Weights of a small GPT-style language model, trained from scratch on English Wikipedia: no biases in attention or MLP, a variant of SOAP for these matrices.
Each number is 500 + 50 x the weight over its row's rms, rounded and kept within 0 to 999. Layers, rows and columns count from 0. Numbers have three digits each. The size before them is the row's rms in percent of the matrix's.

# down: layer 5 MLP down (transposed), 320x128, rms 0.267, rows 14-80, columns 64-127
# gate: layer 5 MLP gate, 320x128, rms 0.288, rows 15-81, columns 64-127
# up: layer 5 MLP up, 320x128, rms 0.27, rows 15-80, columns 64-127
down14 104:469520537565511610431379447433519548547638537542441517504470462506480471456434488453479545597496507523475630532512543486560517441590523562525475461527501492511489491418508555504555599506549440
gate15 100:543513611505513524507457370477519467448507483409507433574541529635486488462482516381571553553433500525472512492407510499506493491539474572514502500543554467570524453503614545604584463543467555
up15 105:570563488462502492572442503423496566473481556527453451411477448472468437544465560507495649516548530500485434513521556418536504474481603465472375527520532569496499453457522447544530493480524522
down15 101:511552398427531460493505495492493438560548535547543467472495425462441426486532436504456540501525420490497534471521544467496456460488452506444595497397405530484507526381471554456539624441546568
gate16 100:487470561505441412586453509547518569496547490514461510430508462476511569451549457486436450527544453478505459438562517448598557471478467427450445455487513500428513504557542493443509487513413476
up16 094:484486492528523520467438513471456543449430479490418515418504583491585522434508476473500517513469509500472498534546468485431554491565517506556442468404550603544473571533481493603525476420438501
down16 098:511460441502427397535507544514489486502458507536442527500495459541510569601528519517573501527435453464491550531484561386625556524525426495447496497511475511446499470553479392519498506506422443
gate17 095:515530513533544455466405542500503539494461488460520510553463536452542495498581593490524558530411541525487543468484435454555438472539531600524529529462423416436541447501474417586524409455504493
up17 092:509444515409534518468514505545380441475481460463501509465470530422441511456508470425434517497662572507494434519591479511442367519547475483620540497483489491494470507477472497548454521483390533
down17 097:464488477473558496542582598475571516529491575504519430474421496368500441555532515504437527479518471513500511537465525437488469482475559486464615507433552564495581532563529532530517543497532605
gate18 092:518466491471455499522521542559580456560519545458538521470504612532566558555486411456521516508434544443456578439446438479492423576527557449447505582473511534529560489467546421512536519462560444
up18 095:522463542491353503481545399547581479517498461510447490463465558469442379473417436558401503460576587515477555469402408488532523477546470441411532451524507571543446471534436597512534406509453456
down18 101:473539544427521435523486485470529526525451560525449511469501667505499510518566571527442522513434445583483489552619404551493560423485478467532473468586489511395538498476552506522530554561463522
gate19 099:427498461506450475449405550535509467356484527562536484435516530539463462494495523461504571430462544384473601498473577490404501536527408534516605504446409462516581534422571496472474419489529495
up19 092:458471475456448430522477490490539536502469371487535560526462463502614444607532547451529533550412515436536496502461590533580595521435410531532448481517476517543574485482557457433496556494465511
down19 095:497538536400578507601475499424622481526493529574582516442397499496503438501529422537525458488469548449505480585516452437472490514469397514435513506553487528513470520523447410519434406479455518
gate20 094:566488482463594514522547440533469535482440480486591474557488413503440432504464521484461515553512480492481513554547582610520411416547492484542538467531545496454608494577520515584476477455491429
up20 100:477484579459511520479502500457460471488497539505586490585451531497463485497525409465435526456484476547494476493552412391571535523468456529560399509528403447429477430514502449528398530542500530
down20 102:575457513432527460485441432467503527519420446548499391539502583562511536430546518508420434513513542542529484520405457558497529471493536499507534520602454396474549514563511449517485492448557505
gate21 107:462426569459557546506518475444506491562511572535490477544412487442621441485390558550554524436439493490468502411436514412488561521429496469588508509497604495470549484358469557544460472543463459
up21 100:545444517453574444484549513408500545503475482587479411572544542494457483426547501501541500533507547572555545555525432533479500478465495553527506523474521497499510475517409447594529499561522578
down21 102:572426562612533601551529503502491492386491502566457469630517540535472424539575578557484467485413523492528511507535480512505523395523497600521487464509478530480478524535508496520426566461450578
gate22 082:498547429438541450536553515516485462526561450554518527357484407447343424571496525498522467515486490491383507549521436516514482511541502525398526473564488521581440456410493492554507416576533462
up22 088:606547547480479411549530538438530502504545472495485449473525556537475518488569603506479588542481478493446432517423573473474477577580536528473497576540533422470565516530480510523519392523525616
down22 089:489482549469465571542480557446486370429511442412560373436520599550519608440495458629450449532519498465462499506554528525458471493471496491622496514567513518435549539519442502474509534465499470
gate23 105:548481563439453553515580452467499423504528550395564407528499577429513514455495431502553510589442463436471552532431513583489435426505395396539441486587448569515556565447556456579467500558543461
up23 100:474512645504551456524468502557495558592496490567415467477556451490417519434478520413453440544508553563561449501514457444550540521565428529449529539494434366483470505535526518526507584411495569
down23 103:423470482486563450425520541535745494485494490526465495487555449493489477491534480442432574508504501511602504389511495510483491542482511497534548420483476421506516479496521442490452561494386452
gate24 090:523448557551569524548457351490459507470471540494543498545574443514490499606463524447556530523559518474569489521461512508527514454489538547510532600472492364479512453563446524559577482498466550
up24 091:459521510470568535554488454384477499526493547513411523503474511596398499510564540470610541502477532496556439632432510501529610535512408484569496475587554510542560581485515636417543530485464454
down24 091:535351516471515524510541475505474498433510488500526531514513409501463428469470503539460502561440482503542600538543574545505447412481499541446421520458440463477549478496486501515469541603525467
gate25 098:554477451597493533536497549502478527485459552534441525496482454481444542419518579500444521479415441489592498489559475552523444414419465543480455439515532524520461522458504450579588501589447513
up25 098:405527460421516530481534490461573497432534462431513502501508483433519485489511396570500520522560492426482462561509487502439421472484413488376403483457445518535540485533568514520516473503521528
down25 098:479510531474505330596492498506504507543485521478561493418572536427502526472419489537522506540421534528394477529521465481522356425518561475495495462530491494504502479487500395456464534514399521
gate26 092:557437507531518468490532480516415407513509458466484475547463515559453484578486474506489568491450525496533532512549560446574477537354511477485445456439460469538505414483549450555496509502570558
up26 090:583469540531521495561473574435459522452425570430427496452559530558525519507489426540559538553513494551512523420594529545411521422566513451565544507466575555473480515491562500568486525444579569
down26 096:524504459428557532535466473478497497529480524387470503620483512594473516542466481512437537511533543487470503417418396511530437566496387631544487501514458489559496493553466515522454471448482519
gate27 108:456483505474530599504458530390465519484477407446414429530462593581586465489557454458486547472470495447421531552463546443507560472430516567456595461491549471458447512520517531483473420501425501
up27 108:515500338510394545468579498519634540466479470484521501451505542570529556459458405486474566577435559470448493534475505512520437471512526464464450361480462473603553492468478528527483618520525501
down27 104:465485491481478590562505472506517462580570500537522464553527406442514543480578541454545505474495488459437492467490504494540530417536497558487477496452426538511473466519552441554474536548508510
gate28 091:558532431390435511418462486501548492515515516525417448484489478570480567577471508504524526507540523502523604541455505555547498548470492464450581456480517467449530552394502543493442436397567528
up28 096:494460425500533451469492530445481457492576442446512538472464531440487443485565565578432529478485550359588511485519450460469518495561528450478543445482441470480488516564566529449550520517556581
down28 094:451518477578434532532517477510511566551480528494557497425472537548572478494461457490512482430472505467594475435429568492522512516538599545604479525602583503597436569498539387514514460510461519
gate29 100:490529423506439491462458469514502476516479463418377487578475561495491512498537506457556448438455519422493500394540510535520509463553359527472484484503620471493486460447515595526513511449584502
up29 106:550587468499514535511474479391490453527588449534456499512439504510549533477529592522464432489438452490480473529580378501543526528461527476555548608512582487444547527508440581617561511519450559
down29 099:453535569479483393544486472450511508525496542508610469417499519513528454494515515456539479504464475491529505443495420530520432586530568476446428556455538472477523543602502460515560525507451534
gate30 093:509494481501509483454528489480469450449503506536507593444514414440469506490517517486417519424479462527543458576540526574464366403546423571527579508536468490495558513462441502577485463548506483
up30 090:561475479551551547584524549494599467460608497509429546456414543453525532569526505515571561623487439559503544476523552464462627500477550554551478496505492541500533575449513529453482539486600427
down30 095:479466483481505564518662482586494458485548571575471573535414473483476498541406524523484523544454622487444494564531527550547456421437453486486518508488467430572438518477553548575421542529433542
gate31 105:526470379468404422518515497513465468430476556553547500430451571484509549468411519560497543540513534462439550459511594554591556481443488491539537411499526479426457471588537542506579520471562492
up31 101:466531518547543527522507509503486531510537526462441553457459457446455451461466551431593444514607555482469521519646490530561457567487545583455454403494458462464614478503480449579455512497526432
down31 097:490398581487587527505506517491503539467554503491519497541521519533399449546418429561496485453485460506485431569461443444432525441553465463486512502495449450496584573390488471480479460522438463
gate32 104:410518465551555494405418536458486590516471410542470516479541479508534490550456518437536468496537526512467575520523459520543517405526509470569451494524496510456423476537530498476517433449516418
up32 105:514556492486545392443465541496510487467441532539524555510569536535471471466590436453515544506557491499460519486439527507515507575637586447444390518610523487510497490610623492514529462435534441
down32 098:480462437472550556392405471517504486398448499513545436538440469427500566417481464472507580482526437503416518461381481407395552517487537429502486514501500478550494449481508574566590493490460419
gate33 092:497496615503590499470515463546547537442426495496525421621467531400513498514472503507522455487577485495539496491509545535436383456517525593407412468452505537549496379593486465481518455511553446
up33 091:526570507502535474410519589477493423528458474508539442538496479450607558464471462551543438531496485490465510455509510476433449498477483512486433481497408462408554549518559493451518483594433474
down33 096:476438439502526514521544532502458540521503444472551474491440537594564466530449490489463555465592477501414638511501498533581456439496478519500501464513543484573560521487453552446595483488485529
gate34 092:528494492514524487496553563489506415505493507443492516539538510482516419502506558491495506542499571453516503450568543560420448505575467531572445522511529376481629456557531511374568461436600506
up34 092:457560432486515545522491543553484539543533459438538511537434503472567507580504527573540479505479511532545580474475622553444506501508588496499553547443537494508550466433472481552496600484510538
down34 092:420526468569417525504460508425499365518554522542506555407554512365524487563578546504498492530562486486482518541477485519482557435479559473564565513447588405448518453534499413553522432460528528
gate35 106:504510483497453539568511502494621510487478561494526517449480588458489520486461518441515414633521525466508533496564498521505521549505534595501453431558520481549553515500461641537541528500509597
up35 110:526507560523423524383579537463434520533504484500486548492574499533413507525497524551533540458472564486487372506480459529554515485431514483437547562505422499538517436582487421512603496480517466
down35 092:492465523534552572565557423472499528528524397436448467486492468488484457550394508555537438475501427491516550476504464544465521444583512502523505481519514502470460454596443449474390566408520542
gate36 102:522532471447437618476549529464497551500451611468542400489552523459441513499464478515386414577512482523585454477598501524556455433403430434456517490451523526516511493517505442582536536498466570
up36 094:533439561565541462521425469541513493509588439520535602482407450536538403415511535446539489514501565497446580518449526404539530529489461512555511542477530605502479518445482531458466476547472575
down36 101:483468516580481473495453506553488485504521483563563453409437411516484496498507544409561509496460561452506454487542488484413463528595455570494586544539477553463467536414457431631544483533487484
gate37 100:588509536513521522524536505571499446520506542563488536478493375544562530538424480373516486472438504589501506547448525513541459503481520418567549519462466541578546637487473538465354485579524516
up37 097:589485500502562533511543463446478617479519505530525449538480503511545539487468458505463509443483555493429480578493567563480530527497364540498536475506526486474504460551514499529514532560539511
down37 100:505480513499570520517421474518442471498448411517541591449502447622433563423545487472612536464539517589437427513540524477510568497545550439436562447483487494505458524527455500545552522462439520
gate38 094:562536444489566484524480568448529513533610518465643552550423589514499511521392514486471587531531410624443544552469567485417569546480574553518476529499496484462516543542463566619525459551561573
up38 093:526482374482563491607505521512449541532496439551419477467487514477460571434427529442467518512482571488521501505514482423391512544532494443430428568460582497444480512450603518529505480441513475
down38 097:571580448485507487426422451488514482514493523543463414454521487545499452445591596578449555435532463516509531374561457509530540457441467543379385474525496525466359587536503603442517445542486531
gate39 106:581520443416474514578486496524448538499402436508510487505512395403500425436484531506575505532503526527473517451534487482385563497507507478419500514542464519380526474538509572522383528414466607
up39 107:531514541404406508390486483482383422479546499465422522460481411424510572573470539479553597524471540486503453578503479376472563527500538391493468562560515453478431546498594464513474574477442554
down39 111:505486555517471375572465533484489560565432408526539370435524434522551445494544514510474518492469491464465504490476472529563468501502530456544537450584520500519512489472531416445485447487495539
gate40 094:439538509423474546388487476469474458516538542426552512448418453491543535478518378451467542518535480471459557586581606406536510480433472459545555471512615467490554486554468526525584456544489531
up40 092:520499565420445410518519481451482454475545448487517470511536557540576495417540507386535502607510541457485537440577475564457472470519475507457471532498337617574550493403504413484453473484530586
down40 095:480486442504514418572477473503582484492518496570441426517488419446498376524490466563558524447504514458570454491592484492486509442507479421424581512515526552505576500408522475560472461504496476
gate41 099:491467454486476492542382474510451493479477533491438540595517515534518611404518538444558615567455487497551628548533443507489581506556442520486459524489472385458559495448499563543455508425561503
up41 100:507470503624453543519499578552575541454527422447451557584513465549526547518466485505533469456351518544457580505485520516503522471488540462407489433488493566478531417385451538534494507465539450
down41 102:584509516459472595495497579473473550445547494420489579434503463499547471561450496537554470572489505570509592530512585522438475486482512478571510527430547580401440524544497485469571510487473486
gate42 094:527515422453528571530462420379498466532567527387514501487484470480552452484393447517570501563486498472488530511587448545524509463514449429520472430510509462510473487467443537519484539497595475
up42 101:487471402551521439550475435572486478462444503487490491482601484448463535477492523532516536559489421572502419498437590548412606556490469605479473527526540607509468526492492393458437523498543455
down42 103:487524474508464546510536508486471397568485507492567516420525448475560528600472433472559461601466464518545591553510403527449431458584493452469456420496461446436553568465504481499509472559555419
gate43 092:483514441385509512456540551451670509503423497496432474518491580480455490495475441441446549499564566499467494433455583488456424457531497401514487474562461461533535444603495469491456433463458454
up43 095:536534519481468540514439584408545597439504504410454505560529462520567451523452439517486565539419569475427554510495527435454459494464488496513542473548514507487461421493499530462440425515467434
down43 093:498465583515501499484485511546500530478466415518549486523524404529553497488478526516505459549450542507536552561584462502506495628493380529496529458564506500508421539512531541354467498463458574
gate44 108:455474559493534508410603458465515488420528580478366455461523481592437425458413561533470550478453497423551523485526513548557360493517467478508464466476557500514479428488461512408524509481480500
up44 101:521532462485556532455501436477607522506486519472591447492538455462492513495629474459539492488477525484451474501492506391556478502508514437395470470544489514578586528608508534541503568538465560
down44 105:445515512441518515576458506515553470504465495487433445521474463448615506604551396479461468516544528513395451474517547591497461525471489559584560522506422497431489511496460507501512478609497443
gate45 107:539520546448519493422471550519536591471474470489418563569596477482453500575432538461586510574435548453505545537501364488565572497511517495530509471439483503525505458567540502553450398547513542
up45 108:506618487433529473517528490456437507483465569482417492449504478442387475547457434430552583535506514505448527513526515558452536408500524456476517441452480480517481471495530538457502497454448591
down45 104:525492523476593496512522461446447517608439573505447532438413494444513486477502461562465552455546468569389523570462530444488509515576507482537615436531477550510519471441427514546457476484541430
gate46 102:541573498454541595584502477530565564546494389574495526443520493497611507511518363498465442472537443557536461488500510458442539565588565464507471516411479508452581472528500562546380573480559576
up46 102:499545551562551472500594477460388481435545449431565561542461518562558483491568403514515441486587556452541432434439577427532528462484529434424480502495459427556454463545528558477440555447580492
down46 098:421477498547491456559542445441538553577599432456527430501429533538424437486392565439515508504488495553426542496476513544543577500470443507541501492458460489532545490498447469531518501511559456
gate47 086:413509458474454507448441462517512497494445430539466505551474538433429478503434503452564460520452626431468545448463477509541491494615460431520590497627580500429515550462534560488479493496486467
up47 090:459505597490487511569526472520518490460546397461500525467510436528477483475514480462600474486499537502566558520528477511441579531431483517460378525406455466549500472529536507563517497535499523
down47 093:464452509510460584625463488506500439583448481525484478549507544446478540464447544505499385575476509574502558567436447490538585532526469438518517517491489522387437508507522537468531561533456499
gate48 102:499525428460472572473633579495507442482489616500578505517482564458552545501580466527512542541523543440568525397496487512528494517493557492576497395537533540515515466435490476544562519512445493
up48 093:528507514501499354597464429537450411476533490486513455507423507386447494438491534496435471419547447532429525511494477523610518548456383515507544572497456480548432514482399540451480499490478490
down48 096:547448563539440414526594486606409637546482531550498533403519549510478502557480506498534559440475492538506538487530510403506486464565556404417507482490491528460437530536524503579568506558469560
gate49 102:572541442437480463517448578462432500443523543506480492452438457513501500538419569582528507521452565429580475526428556589546463602503503388442537540469485585457543509406501528482416538549523516
up49 107:519550451573429544450500547536528560465490465631474442432512512480568456463576477503564526509575440470576554496549527560490598547456414484397491511474493561540506531475499531428428514478415555
down49 101:531514421398427507482453584485570503459490566464464544452481451440477462448549474437416593512527475549578563507595551383438443465510405521536609464452455471477465489445534459543513485494423531
gate50 103:493567594455477449486448532437468409491451522498441555473561475586479447575465546487547514514438427579617537440445537540519475468520507549506471468451597479478450477452508505510547532470536459
up50 096:512560560459537506489436491542486528508516564412606567550533546456541470442524463550517554524511398484470494410606491482502417524475551557557476550560456496573517575552557520509528506473459472
down50 101:522523523443625533494530521481532399450479489435527480403578518497482473553608503570512562523486556609491491492430515529468465488563438529513565543510557528438555519451428518474484491604523499
gate51 095:524450423425543485563520485510385486486528587481487504555507490574509511510446498490515473514474435508489568574597557510536489541401436566535528472508383377444502536580482461538491554531492466
up51 106:512505610588557520515538505481455527487503506501560546456480537500488498515524568456519405475486529590509424523500447554479435398381425476483429526429592526642509542409544476543505508568432502
down51 100:466550497543468479593490584453502521402437531473510467483478624481502634467440452477511572446439552522557468435524464535535464507572573460511532574454547439523499490454468522627514534567502520
gate52 086:501432585466470503429397504417451656437556532407522488449625534470533422563448491525479485564465454510445576553489542542520527537421424512533606480464557536452507443438422432493541517456445490
up52 089:522519501484419518499461496450617623427460475459474515445544564493435478576470502509450427552435515444539493509535516589529580508478444524542470525399473531373434422481483426481557487418455521
down52 092:447475461496506512565404479356524519488502508446431550546463491496419457463407440459445459471459474472415408565557466493465521544542516493542408544536475513447523565467544471453531475466535570
gate53 116:503562601474518607453509507525551505532454427503562522517437491562488481539480489500514564574466437499525572535525489630503474511493575425458498588520541421525527458516479515474450536507520524
up53 111:521496464496508566477578465505506528529579507407492545482521439458590545556528529409516466532451441412563502508411438466612527510480643413519470539465427461527414549498419403443507418490462479
down53 106:510574564601462569513421497554491529424502577589456568490537498518557574549555476619346528535513498398370484500505521473449580471513594484471582492474525454478549514469512567466487480502498528
gate54 095:605427498531536536505465470436573569434545514480566509555572548469504564440530459572456486510436485595474459451538507513569506507449534556511482462449481544431478467487546615485440544483406579
up54 105:477474476477556441411442543527419532554479497558443535537550431420471551559401596461445536551519500435516461484418621553541544409517593496410582440495450525530458569551500529519467456516484525
down54 106:486526503530427448533488419527461494532553425568535570503495458478468544502450553463590534515555542436501501611427468536461554450435557466501547529531521440553504544512452549466481478534473485
gate55 099:528508506505472479563488574542562417484642546469478477545319561483537455565489561533535424571579548535550476485513517566555519493468485432497488534514483502430567532437510526466474526474509573
up55 105:482542566444524479546525452457537410432471441482554525476540417552424551422564455527500602367358483482422571498526559493497512568494544536524535444528450602603470492555459529511481507524457534
down55 100:409549560507550480494437518513444543484534479510436459514445494433531449521414482536558544434516475411326451485487472489550492462527541440503434503436550524421465486487599440493445498547452570
gate56 104:445373557426504522487513515512510552481481537500531482485485502555472586497416427516485508483507563540429510508519479434394511556511476421479584409569528424544533524507565470366493461504535446
up56 105:503442518514437493476459435517570488442531454457550519469548547509420444501467501390428529440511460420514475446420499530567490471470579508444354437483466642512485518497451536495500521497512422
down56 100:477461382559478584426499568437554531543524438497501512471457435534468527578493477488411524546490464403478440534528569399413507549510504462414468444445450466437510511541481422495459469465538511
gate57 104:420412503468614446443476503448454472545508504466512494439490492427516571471493449505544490502432503541512574532469471520446450415582486522471651502569448426504528550524416562452435485513550436
up57 103:485462469434482469606445477542389462474471397496424447445572521503443455571560593536549563559440623470509496517447549419406469539445459559423483537392569514452503454561538533423461477425544621
down57 109:537487464476485512529427513501519504519494598561482500576510570510516483432438471514581436534442522479483505486515541562575566507511622521530525474602575476509460472465549479426534483445426618
gate58 093:500402442505545479405439472479479427445495477574480481461446533461477500543545456401495504513423557515531486561489552534412475460489509499484548485519456549522489504418443495611573493545498475
up58 091:541517521575476473469469537492578569519576522462516424519503466496479400525509536495553525473555534443542427509380500444616494520546499439495438543493511451372521411442420539504501459428452539
down58 094:509540496506523522528460451498532594511552472467397478534577528435623555554473567498444547538471456613555570540515539492514452509487460567449564393547463490460482559453522403570556478499453507
gate59 096:524429454529573493491434446553462500448503472531467522532481560454543644454535406418469482421546450528547455497431408543469435496495499498540591521536452410480463516465546559522607480397425401
up59 100:525526486492572421504477556448483499559476451502490560520588510535495489481524592471527487552401582483550405516468553494544534477547456535530427416461482582383457389577561474462500469647553459
down59 101:574486445443534510556513404497499505418471475634517513536483462465527436382590568474590538428594459584394554459556519478550490469501489480504509420476498467477504566477562510555524451577423533
gate60 097:479547469427528490518557498456486488417521468501491440521503483504503381565523561517540471546489559469565466461483521453620482549507494503548478494518506474458523587501471474558442565518507617
up60 095:515452575533490499557471514577471571464528428540504520489415447558541487469566508452457532532459544547512539513503407450591404528600594557456466524409498457533531406504444485477510546424564512
down60 100:533522497401504497500582461483485435525519473546530490488499510496537464573406597492490473518511492523537433468531514522587568511478506443527510496569475535490655570403624524482492492438474489
gate61 094:559422591545481535495520510556537533461407402428500472482491431512407452431456433477556579590460477520425524467506479541595536591433472537401471421482461471563513401589515457462509523519499479
up61 091:506589540495428468584446438567436552484539528508502502506426425515479503483507476458510402531432473472463493470511450463539480529466497502485528481552479421578523393535563571476429619509517455
down61 098:490537506446436487523485627485538363483496510493549427485506479516542493458493485529511468489479441522477464418458520501460553460515543492544537592590521443431565616530502484404544504447447474
gate62 094:550499542427414534484533522444490518480508460472530457482529537467545488497578499487436468489542429484519565462538485514506480574536457564501480486575540498460521586496386426416485511474482443
up62 098:593381527396508520506518524444483470492488566496505482467533428440519561499522473570525524512501436465448591438541443510636537520569511413404502513453476493526468524525385438425532559429528389
down62 094:458495563468432505560532481481484487415525498503582544566544420476538446479451474521477477382570474451472527489524524557484531463450443538498448522547500384613404569457549521518520479453469535
gate63 090:552478504467594474401582588496475572460486490528467468523561513420521493525597549439496473478505503416479477464492552462577557564555495501530526520503427439565501530485528448426527462439502515
up63 097:534434476566514607483538575436359546465448576519517500487544573545576504502495499479480483459497487399445582544437465540516459536524395576595587445495490509551529537409466475465530571586517536
down63 093:565579500635468509534523480534396471448579515461456475482506576477384559538526493482544672482534475507445501504480577507549479465474488530566445601493500490535513441575531509509507498497497499
gate64 095:541458480478550442535455502498456599504463434520407453520486512471600464435573566498602532541473506597541481481448532545609391563560455536531540469488439518474528457497526527428468509505478476
up64 094:506564434537510407477546491537534489577537430459411507542479485522568575464481542483535371466493499494486520454568523500431524486473515447513501480453514450446450566470563499469398611433623435
down64 099:523456579507484520531506533440502552408531460458489536575532458532639410459470512490512491429446565526448538471480445535436534469442513558575473572507451520515603479489484466621515450444462517
gate65 090:460407536436535454584458462568520556502417361449461517515541460492587533608498564505524414481530494434587480487493545460466533515516473475545487486531472501488480579441539516434495477471489497
up65 101:491446474401519485489508445424587431506508583432542505441440521515415406405464460528432494452541509507425524422532511449466493529564461542459529499628471576456552511450551464432487496499457455
down65 101:500517453540521491464543618551529511486486475555552560510472503490511522469550471477561573549498413458368515570497543458578544475529615587444477487519482455528509493433464642501543514473562537
gate66 105:478569482518486540609515471568508533402560402437508529523409506548473478440522526540505526543485438533537444535530464535484520500492457595542531507386478495478438554494479460524431461578581502
up66 098:535366467458482487476565432574406420503491463626454517502462502502453494558605499423484633415523465445432416523442498472444538497478429516368588487472520504575512538469566538473486482441451455
down66 097:484491447487466536520413415486447458464512486515481487375514532434557407506566529567493556512467456530433535559434483554566534507492566503492454560477449462542547504466610534469398516519562478
gate67 098:513487543575417513519502612556430549469481604436563507535493541560441513557527455452506425541426535427548496558510581540559587444432401411489564473537557522521459410487466449521440469565445478
up67 096:538619473483526469554580506485493557508553535431551543568487491546557558469533497552602468531565579428545485502481547519538540432559528531456542579541547485480573469499478507541432471441488346
down67 100:581591495500512553493482521557527489521433487478414476548450540492473476513542492432422538449484501525422552417589483435586557554531456472530416489453608484443486440546497477476424511540556507
gate68 106:523546491490500506494447449507435572584462501552555487445576569411488602517520465470506509498524539512557589518495504501546438508540492517492511464523620420438490514623447473529511504578504504
up68 111:410452544526560444449430494413617460577562397520531569513497566478472479526530502452419521451510552436430585462469446479569477541565525527479441378491569514498450478562451532483548555481544464
down68 109:496476451453434530558558497510492547511450447417436482537518516421549511575424550476508455503454466577572555484366540486460504456421506473494463524515507468437524442570502512508600535455529478
gate69 093:503470493520464526475530538527507571458515574560456472479504556508491580570502532467580483418572471443595507519402355514507539484357502492481595530402558411501623461479550525514455466475497467
up69 088:587598512536534572454533433542539506545559480541432514550482552513486473406496509453381497558476443478505412502453622476571491496566420589539463476553425484467513488442393450514493504531520574
down69 096:474467424454544508659472507536494549473496476538518475587445464539473481485508495438486552410513439580448504476466464527545461545605550512522490526513502470475492498451503432519509471472601584
gate70 094:472527471459486596471541457484512427557491568445487440446414532484562500475495470463465595514466440456519575561523417502427477567438623435523501485429452528500515472455481538585480514534529476
up70 099:437533477420550541538563594543498477571609483556455543579477495458524566555511396482516484484563461496496430487475478630520492411480505393455496483599523419478441528561533531425588515530431597
down70 099:521575525560457547540505554551464574456541515460452467581535568481454483506521582483585543584521464459541425456486547437496497520491461522543442611437462485510515516497455474519483590471519500
gate71 102:550519491472575375559538509404533442535553513492517443558514520475504541586448446527584570599500608623511594474507462592545494529467536515518503500470571417493448478576538498532591535410561570
up71 095:539523555540532463508571517386521397505365453500472376573557614538446482566513497545524492485557491556464549437521473497564518598439512456548596518556554478505465517491477399437580533432474530
down71 097:406598466484452513495616548548668485513441516449494453529445486489478477466432457566412461538509517461582534509455453536476554476533531526525472498554524496500417431562548460488583517541480564
gate72 101:520449447485565448547555459506464498452449554596523612517464404577538498498471551525523476453460511506612545482538587414437494611517473514504521570577498441403522528516571513527480488488489523
up72 102:512545538428411540509562525567473548504489531518556521421523490498412502479400545566576541472485632586454575475453477560573475436507509504544505495512570491493477485598480564491539507461545564
down72 107:428495560570531410560438452514405448470509462496484440401472447620484465465435518525510467525497552422572528500464519556465394457455563502479505478392444516446621452541454521486546565496524444
gate73 104:552396527495454575469516549449428639427490506444577532393442483547472473533477530457544532569605500503495428475545533453453499478478404481525462440524424459493620482555582492532510364487546493
up73 111:533512466494443563522418389488525477493520595563504559510548509499577581463511378429432472549525464540547478477542486472511571505503469553438393533491511527525461489439465484496467437369523487
down73 103:505492505437450433532503539448570461438551533560502431500529452569508512488434502552380476533487471546492418478547431553511592523525427519445482472446484480412582483476481423457370477571449469
gate74 096:598462501477487504619414516484478328501422521473564478490558477473413439490448459440534544452506637443526442473494468532426510491508448523589550523481525485552501537514551556564493488470393514
up74 100:558459541502477469559482558481501515584442518423527460504537455489499436429420567442519477379522401521463534449465406523570571578449522557499512533423445485558544491426477539480446486570435486
down74 103:466524459502487472489563508485437522437486460450402520375530532486544551498623531460514515477438424496436475430554482592526437518541447526489577457541481393523419497528504457500507461446462537
gate75 094:578397479493486504598472448498520444486507535505438441456446494505478573536450435501481467547432517539417455535391492510452612467519480514529459500446471561459511523480495497508409486437496560
up75 094:509451434535521554550485462564539506552537511531480504434454440489580469462492491532446443567479514599506481470532508447512531510481504523525553594509483509533597545546427366400466501519531502
down75 095:560457464443540512465521470500424471593337437408528390433551488570526447489550470573425593518463456516499609406480581532523576522525467533489477491529469475453525494525426513477531520498505580
gate76 103:533485487496495542557577504406520473552559506552509576548473382525532538434600481466512525502477534587464516473608421496468467448558479503523456515449474563420531498451504424526603552523458488
up76 103:508464506498417467529542521505580499481478452501467466473493400434444564537530489596483446572561486577441448574546393497488458475473543553543586509513453557487595455531453523569481421552489490
down76 097:515515477518506586448539518533518541525510510526409541477556529528497550474508451610438559561456490508403522499571595479457487521493515498483487535461466577382612489522518476608498622491489504
gate77 098:538471567467554544562527478548448517512551505510597433633523457484457462583430537508416490404450545491478486515478520499494589524466508568627550447462585462516611554481500535495428495507535533
up77 098:459491524504520448548477524567453460511404556375532489459425412509566489506476571460484412419433602521503556454519461505504485498518527456517519492535539472472567505502484441497455484450512564
down77 096:533519492572539425508451470537528501516401474424569405500529485583507496494498529545525451510441486477392465468390429506408513562520542512444429435452493515589414468523446406466413476518456522
gate78 112:511423433472518404549517456476463544559594562531514380383473486483501493531528513449487470543605504551496523496562425555485434491402532584541508653532520506491596481464453528586507541560493483
up78 107:586496463462496437498509510519557435519502490545455530512517466562432531633610502528445413471542562514593516573536572501480435502520528502487462591532634608557616485468514483514423492503467497
down78 104:548522474470546548483412505457517437488531551526539530495483499504372537542508491510515388477521507503498494608542535556508558537518492517462485531561512453449463529493596454570475518522436471
gate79 104:436444443466528451529448513517485437560497452555449543472455462432449538502510435467560457592514526461488464447479427451496510387476485524524470434498539501473459430583435525454477579495487535
up79 108:492604522525466486661481535488539453479533475644476552530484427526550567447538478480580556523578518506540473441536392467523406456495478535547510503446550540542549400515535553491456599529602547
down79 104:503541475486509623463466470494503509523572475536464520527457525419525565658561465527426439506539422528522560540453544499568600512486415501414531473501398439414495469501557484536567527494422487
gate80 098:473443542467431493323489502453497535500437508478443475463503509585495427569546524428585537488441454477452459445535545560509532474514579513569533462503453492491558505521582560545478466544510461
up80 097:453480524478516436500446485568539475551471486450539478546532534520509572478506501440610496558515582532488482525470554531407481497526507417508516434401495487594572464536410527668554471476520549
down80 101:489536552491444496513611384519468550555495552478490312551518457539481601535512525591437539489499421491408550511489511569536572501449540471443508541451522490486479504475513532527482516456630507
gate81 101:563482467499538593465447493470444585541433521523526487381562517528458584473422426474486486459535561535496543498502504403475496459461478527509545451560603521507585543467433506506439484551554596